From a checkpoint of a small transformer trained on Wikipedia.
Size: 13 layers, width 448, 7 heads of 64, MLP 1792 GELU, vocabulary 14791, 44.7M parameters.
Architecture: rotary positions, untied embeddings, normalized queries and keys.
Training: a variant of Adam for these matrices, 628M tokens.
Each number is 128 + 32 x the weight over its row's rms, rounded and kept within 0 to 255. Layers, rows and columns count from 0. Numbers have three digits each. The size before them is the row's rms in percent of the matrix's.

# layer 8 MLP down (transposed), 1792x448, rms 0.0988, rows 622-671, columns 64-127
118:132157147166158108118107143147118196152157145132148128211109154126106096129116137067138114126143154239156110075124111105102095123129146108159226139105117093136159116152142144101108130142072125
103:138182123151125158147125120177155139103089141071152154098190223125110103087118131121136175080094124131161095204106154158165162140082076127068096152140204121049158126157093162160130138132130112
097:116095148133176155129044177136130137092106096127172142116180075171150180165141131164130119109036161190176133057120117149095089166107092132149148082128091163129126160122111111142121166110103115
104:149130160076118090189111168134179141156098120138093157092094161156098105135155130135107034175115119085135122158156124130213132144099112137104147155175172161148152162133080130093071111148127181
101:120111140123120155111149129131084112165170077087154140125125138132191065143142114089146162085098150193150104067099134138117108089119149145099135132140109080136112143137145148145135160101099055
102:129088094137132173141122112124118128061173125108133103126082053049124145084143110143146132158127173133177146082147111079224117110198186136112123156093095104183153134170101127112127127152125155
102:141159135176136079180073176128115186137093103107153117138131120113087138132126143162138113090124103204188109126106157158199151207128103098101188099086130057140168147151148166094105137123155118
105:132154100168112132143118125108134124159142107139143140188158185127145172133074142101095127098176126000125145123191097132143108067120134126030132097149148152186102118096076117075126134149169122
103:112105115097134068099115146129087166070173080153198149139223133129141143122085118097163108117082153134133169125104121126132135178112176135118158124167113132080099159117161091091098102133066115
099:114145120108128134155142157122097124142154171149087124141106159101161115162121151131115120143115123141136087105106107104123150127140100106174157093173123090062161149122163135157129139188096173
106:187069066146137138156083152069114173154086150107158097130168129080117125166140195157085120149140123159127104147137137162112158154119061080137084139127106132130164145115146161089159156155109097
096:104113186174117172112139156161160177076120119097152145173122128131127129102164072161129098141186110121095090184102139088173111117088097093143116133098081114125143112166150147157124105117161084
099:131107107107111169126162098098160116131113104097138118095124123093112100129127176101157140140141119132135120120103173126099108130127130151099037143197144161116140109047135093083151077115089180
106:125114116085137132181143106127103131119111183113122068139121159173158044091095119123132126136157129181119105164086115072155102129054106139082167139156123120115222144119122158168144139110121100
090:084083080133174118144106112171139134160140087153094086122158130155186154112117145112114107116149149198121088100150149154153129153132124166109107142124147068108119158115138083114112076137165155
105:181102124096140080089132163155123124088211146129133154015148084104117113153074137157115126132143153125101125147145104086125140133141132121170161112191091113149091086121159107112115132148182109
106:122142200211109129099126160070046177159147075108156167122110083138176105125111083166157114112110120188086152134130121133103131104088081147099125117088173107082098135044127181125108132128082100
092:132109099117123121125127147198138178090075173183140131159106093099113126181072145139113125183173125147117141208130159091074124085084130142108111077121160117147111115142200127157129151118150084
100:137136122083123129104146117077129136183100172146116131127148143139119082137166163155115160152107101049133135146157109133094067119133113128145084189110100161092138139138070073171160140138097144
100:108089091121093173099145140114070080163144090102143120166075188143149077209127147127095111071110136143113172090144129092140168180164172136074135179152144082125156135072116181081144107120091162
115:107113120134105140155133119116094147135160153140121134189126123065141142204154148120123093144139102169121160169120099106127121167161150145143165086141124105157112179129153122124080107072158129
101:120109129213072119129160132094159170135158087119149122170150078139161095118102116107102144142140175175117129137071091115174140125082123077122096090131104117143096122134200084146124141189161146
099:199145161149085103112127074171072132150160125141071164049119144093125091076110146129160122170101088140109144092117094132136140142128098180182190169156171150114103130148088145149125106165129142
097:095116135085113161191131125129167124115114184120067146152157119217105138113151104101127183104151098176094089122101166119119103088078126142196101138102108162076115119150123085102099155188188131
094:153070135104115165204130131156137085145164096142143125100152159104162070114127097129134089204104221142114140135148111117137195131101118081093112140110165163099143092086158075154117100040136158
096:070106168144108090109126144146121155152137095093126114110162163132180088123084078142152120124134116086149138156160125184164187164139095145170161127126175141124089112136160119165109106197136134
107:169094177076151151092093116135053107080107074129100117132138140096116143146103192090142113147132147143091126123104139185196135131145197104123097142127111184169090141110155174162136160128167222
107:108135104145095116121136141103075141066101140183137062147129142125139120107180119143113134089151060148166087160090184114143108133135107078159165151158106207143137117113063180213161100137089105
095:130175120102107080157119099077094117143126110119170175178089117170076170132150141092082098155147149000140099124159105138099111106141063150126164176149096200116122104159073180083117107143100109
098:161130090154106079199136079078133123070105152125073146148113189183135129114118135103082130122146172068143109137117130157083101097163126150130080084117107154098077136115085125213118156199161134
096:084158153070118154145156183147162076143138159082146139119144152096122119089127123126094168095122126242152140109162161084131102168167162170166166179088136161092078141169155148119138121169094145
097:131198152155157107099102140144092088134130099116158096177132120085137129154102166153090124072113177177087184156129145144103120188101152144163169163107119098123109090053163087142117136125124189
099:209143119110144177156155135177157123166195135114098105097113149142151063063158181139082078099140140233095142172115116144044124119144139130115121136118138152118174118169124098141136132056090111
100:138098089138150132151160130134133122131177098108146169138105082149174084069117142135124113074114113048163143161156097097124117140129096141125108121137131061134153105121147126218135151088115121
089:151093193164121127176097105171180152066111066102174121179180112163114109130137091134132110101092134099145106111151126093115112119088157161168131100184055202104134127090170088117069147156136105
101:062094196140123123115181131161195132152157098155100137129118156111146105144193097109151153195115150153106087159106106123115127115180153160128107121168123142137125116146154141124125091086136158
112:142120130178132178140168140091128164135177104141122123154151131158106069137142079125104166142113211177104140110169117120140103180129126131101116072108124127108074155126120130161100164148077148
108:125106139108107098145103122091151100098164128151131080155106102107143159174136131057088125107107120000128102139083108104133140161124160057142112150179132170105106105126098055174098080157135093
092:119163190125123101109179124119100154121053156102136192127115100175155166072094136126200143129136156135157166115145097126096131147196129158095074135080078123118126126095061175119120161173119089
099:111090164133118121085163093121087113090134150131108121123108115149170112086119141121113058132141054168060128123134091159126127168086166098130174131155133099172148111144165158088123175129120107
105:102126154127126125090136173185142118127109135132139116157114077091128126026111147135175096111080153213189104186151126126175127104148061173110136107150087104148159127153125155102092125096070082
089:116158112082097129154118151117122150137103131159183112178161196101151112134091162106162103129182157000091146070161112153112122113097131120095135109153045120068142118092048122159137051166174098
093:134158137113148088142128106151116148132109139156154126158149128117106098105115156127106113138173193060150143138105147127124112151154073095145151133053096113123117144166076128137147127161126118
091:091151139133144156103135145145180127134146056165146140174097107133130200096183143136099103104151168054154105129194155123162106047121129068137147118083091147172151150124041128088142155172106101
091:093190115105138177191175104121170078141075142121105124156085063131118126100124154113143139137114158047121131113111144097134126125137065104081141176122099105118173159119133080103177077137167139
102:153060109113103178080115174150183091114134111167148137165135153132160173130104162144157132132160124154135085143102126105175104132089167063083142147159117126150134148120243111124106107105157151
086:096112119136143145135193111127172120113136139123105061128131138119132106147137174113135080112182138216106110064159149133076144135152169089157124108120130129157149097134137165085151182134169095
097:148078119148165197096090149134084099116119125157163107060140123097155122108094159116164098133156174137126193160154126130092184114112210126065102105094149152152149128125146109145090164079146143
111:079131165100126153111123124144135157114118133107150113120136088192173127108131129104125130128171073138163113108099137116070127128169103196153094142144112175191126151110125112173179129131079122
093:138132148118088127060141140153115088146134098172119147082107117110113136158172174177128109140099106000110159103137177128151157194153142131135147135139089141159122162153056119129142122094127112
# layer 8 MLP up, 1792x448, rms 0.0635, rows 623-672, columns 64-127
104:163116139081138123119150134123129071182111144107065124118108124124143157128187092068128115131112153126085089071157134131076116159187181070143150136108095141145130120105132147134190133125122152
100:120158138078147117135133121085147115186205164111132163129109083126119156128141127111114130083148117131126129071166133098139147171149169099176095135097114104111131129128134128173138156105161146
104:153109111165142163090078079189083084118127165139121126079113143127175146097193162175116172138160094126154089140139155139137184114135181144134136126135154102114106090102112109069151112126082104
099:173113107131117051135109051138098109133101125154063060115135095133086188157163090115107166162142128145143080106136203105190173126135171195143141105084190158138110116156157134108152133174160154
097:108132162111136060096141129156126097146103157188104090097131161110124160099162150161156152140069120123151098115077151129091091122150085181127083089091143104127104110116111169096165141129094146
099:172124132146168117081131140171130139102100106162135161119172172147161180136128068160166141144128136120168072122141162133140138091141100146172106104159155108145098075140107180145118110104083160
099:103172188118172174082095073188097105116098117083146130103114069122115084059114142153173168154090077134141113153128217157135126196173158137112117124162099130152166135164143144121110101128104098
101:110162137159158096152111170116166097182149150115094149140072128129141172080156121096103103120126124116189138073129087120120139074138152123147153089130134129149069139132104109133129115169143185
099:097186111110168103117163098163161145126152105110156131098170151144090144110111070107147164132157124136113128124175184144128096148150135123111081135063143089138082117145124161113135091152086147
098:166128123071136087170092088175144177144178128081106148054142109123113129084144131086093152102112149120163119089153140158136119158148104110146091114122130172062092097111134157154079077139138107
093:125107102029106033142095145146126137158141159131140168076127152142112139109127151118119147118092158118109112165185135125120139144172137167107112144142109126134150122107102082099105175159109132
099:128120117112148074122114137222128111097135157165143111119160143164153157127133089153104106118123163134152087091127111159106131131123116090150167124088106109138060142160134143141124182152119110
102:112147148114148091084088159151098146134110177123146150141074118132088130134135110129137165125109147133157114126112112104140081150109110172102155159128110196139144140122134184105146120177134153
096:205154209134113130094096121137147125124113122135166175132089126150085101171175104158086139097142192144100075062081107151141145102156142086150155084141130190148099136115134143183179186142120152
105:127122129127110087155050131137099153176114125196137149136104132083108116131153108147189132138139210169137090130131137123115148112139127135114144085120161109101157185146169128107182126157108097
105:161110160151140152125114138186147125129171174120087086140122116088090131157135120158108107136146117115151103096159110147161177123134136093118081110118118130108100103132140139114187149134177118
093:174157177099132115167115181074143117153154047130134107111133150144118166074120142156116091126141165155121084081158080119160164173122154082118091165108145078108130137125122128147132075169090167
102:118126121064128076095175119179151073145147100167100158132106113142131149172144096173078140113098131099199096148134144065193123115081171158117107142145164121139051115062110094119097158095130152
096:175135145128203120134165068119157160129162171118084181066129085159114103163109142207102114064133127129169095103163112159106110189128174107166085132139098119155103136207141122119054105117180116
113:135129173133101127093119096125082042172102105157131163158114091158088139154155159180117137145142125160151120103148153090142102130172159170120095099153156139138155134127151110110160097119123173
098:171125195086186094159114138127125087135133088143067106085149134178117075113196137169142129104087125203136136086116105109126132115161149100161114141153164115112109057155183074125112106104098155
103:126217141152124064121157155105097162180132136108128177118117143155118108141178149099103169068124119158160100136179145146137052098118122167164104103157141077091112123165130093067136109175078098
099:134146102101145083106150101127074132213125096120152096113082137098108118072133087191160092162085140131123137150120122160132155173121128148146111124108172138147177144107120148144143145096105128
097:161185101117144096095136130036095107090130134122112175087137085187070156170157087079091163065098067129197085098134130165161099104145152191159129130156102129169120108194106123136164119150084098
104:120152139091146127101106106155052118140091200085064117063154100152096073133114132146155226107136152135129160123121081113155117111184151154158076107085123122123133116133133150198061145132139212
098:143163142136155114137165119152159077119144159110122111159104098132130113078113093100064149095097159121163105093146157100130174193076110075137105100121135111075133102112155110124097113102124142
105:103147194094136124124165140122105086093148108187118148142128113200131112139122141173175135107126151167142123113127128149105136131123194121130165111073148137116157093158139141140105111166140212
098:159124185078104153124086120172121077139121117100149102059125088118132119151149107167188140088126112118135143143135161203166123116147176114178077090092199112132109181094134098189164116125076134
096:107113126099177095095150082199133091228070125115121160041174157152150111088115126180189117133095158141168107155125150122122144181099101085120075086127157147083094122121096139162138163107128096
098:121110165073101117127114083144112109070192139123094105137175146135149156157115119131167131115049116130117089106099101146145163201125196115168103085157096136077088107148181143106076121154175117
098:114109108128162157144078097092092099095112125138131142109076111154166103112140160157153127168139104146190110156169137123177189084090068103125092105158059123151131155143111147164115184121106129
101:083160157125133109095206143140115106129142103093144082131173150086089164123119036142130171114076133115129119132083194130078114127168143135119124128114101119095087088200133151113144112197129106
104:134171158169106131056121103105090144142087119147099099119162157171079101160127083124098129135142126118119141090113168112198137136129122124113172142124169150119156092091143114080127119113110158
093:130189151145151157099167157105091144138168192150079158114084108128121109113198115165131174120130111120130152111175216098104118155174173177143094108113161111184086105153133221167136105140179185
113:144113134144116103114076157172132125084097183105105088085067096141120097169137096121184188182159142156156130117121189173079108103094146159191152152066155119125089142124148137139121127160072131
104:155147156115136147150145169131157108099134124116064129160157115089205151151155082102119126072129164117165075151141141177130164116107105122153105071115170143115087101154119127089112145168142163
106:166090104105125169123126125183118092161141207079086124122118147137098095113110125158126159077132189129145157048104089133115116143149105146102087075093164101151128136069139108081178145098122118
094:119111134150151125101143118067130104090199132162131100131144120113107157144155154131079151091112108096138115097166095134191092100139103136158172111138152075101116110158098140147130187081145142
097:160136137122105160147115110100096181141135089156158190067111108102129143151161116153133177147181190127179103096153215134119133144148159156164053085098193109140117115131144081092108107195126168
099:131093121148134114122164101060116072137130144129094203153146099194058124200172070157097140137092088145103117110185096153096102131157116158149118147078173114133132047125161128146171120099130195
094:122163114134145112098146137116130079170102182144113164064118098166122135120127114140080162133107132126223108123089163117166190157153146152149101085121179128161089102152123177111152186149059194
097:104107101080160169109126089143094051124125122106067164074093146138105063147126077168154152116087140122139144128124100141125147101069184113143122162122179116027114124106146178096160171089070150
097:158160146128142113103107112174083102190081171102150188080139143155095048141134121186197247142087080128137161117114142154117133164190133178134137159104154100060089117123148141117115143149099113
094:125088098120098139120145109125077139135148128114111179110102127179140107158143112124090133154116135144114157108116115145119142096140168133170130077149133117086112094105096120128083105161095124
097:158120113135111178098109076171143063117161087081149153107136133094159105148152082101167146103148148128158123072127047172083111175068131135149128103107112143148089108123136167103167170145146171
100:207134114150118110097093143157100164139115128159168220126165128132115147108125049131109194095127145146102142182102120139135115142081102142132157124124151103096122111112111120149102120135088144
094:147139081138125142114141139160150139093156166081120119137130153113144130138107114181114141120117057100189084083076039119147113116112106173202063195092090121106115063128116126167151117131049126
109:103078107168200117138131103203169116120147159192019128089171116145140129118157147122155123145118197139151111095067061091150166121132100132125127108088133126080143133143111139095133159129085138
109:126125165106104121063113089179108127152121167090090110108072104110080135178155078167174220144124127128159135096136170211139094091140118142149092121115169090107132134115106161142107114143070155
097:129093083103111083058098118052112112088147095117067152138137121130119110162122129183083101123105164151124034104147185173135131106105090185137156125114127162129105110109140097147086158112108166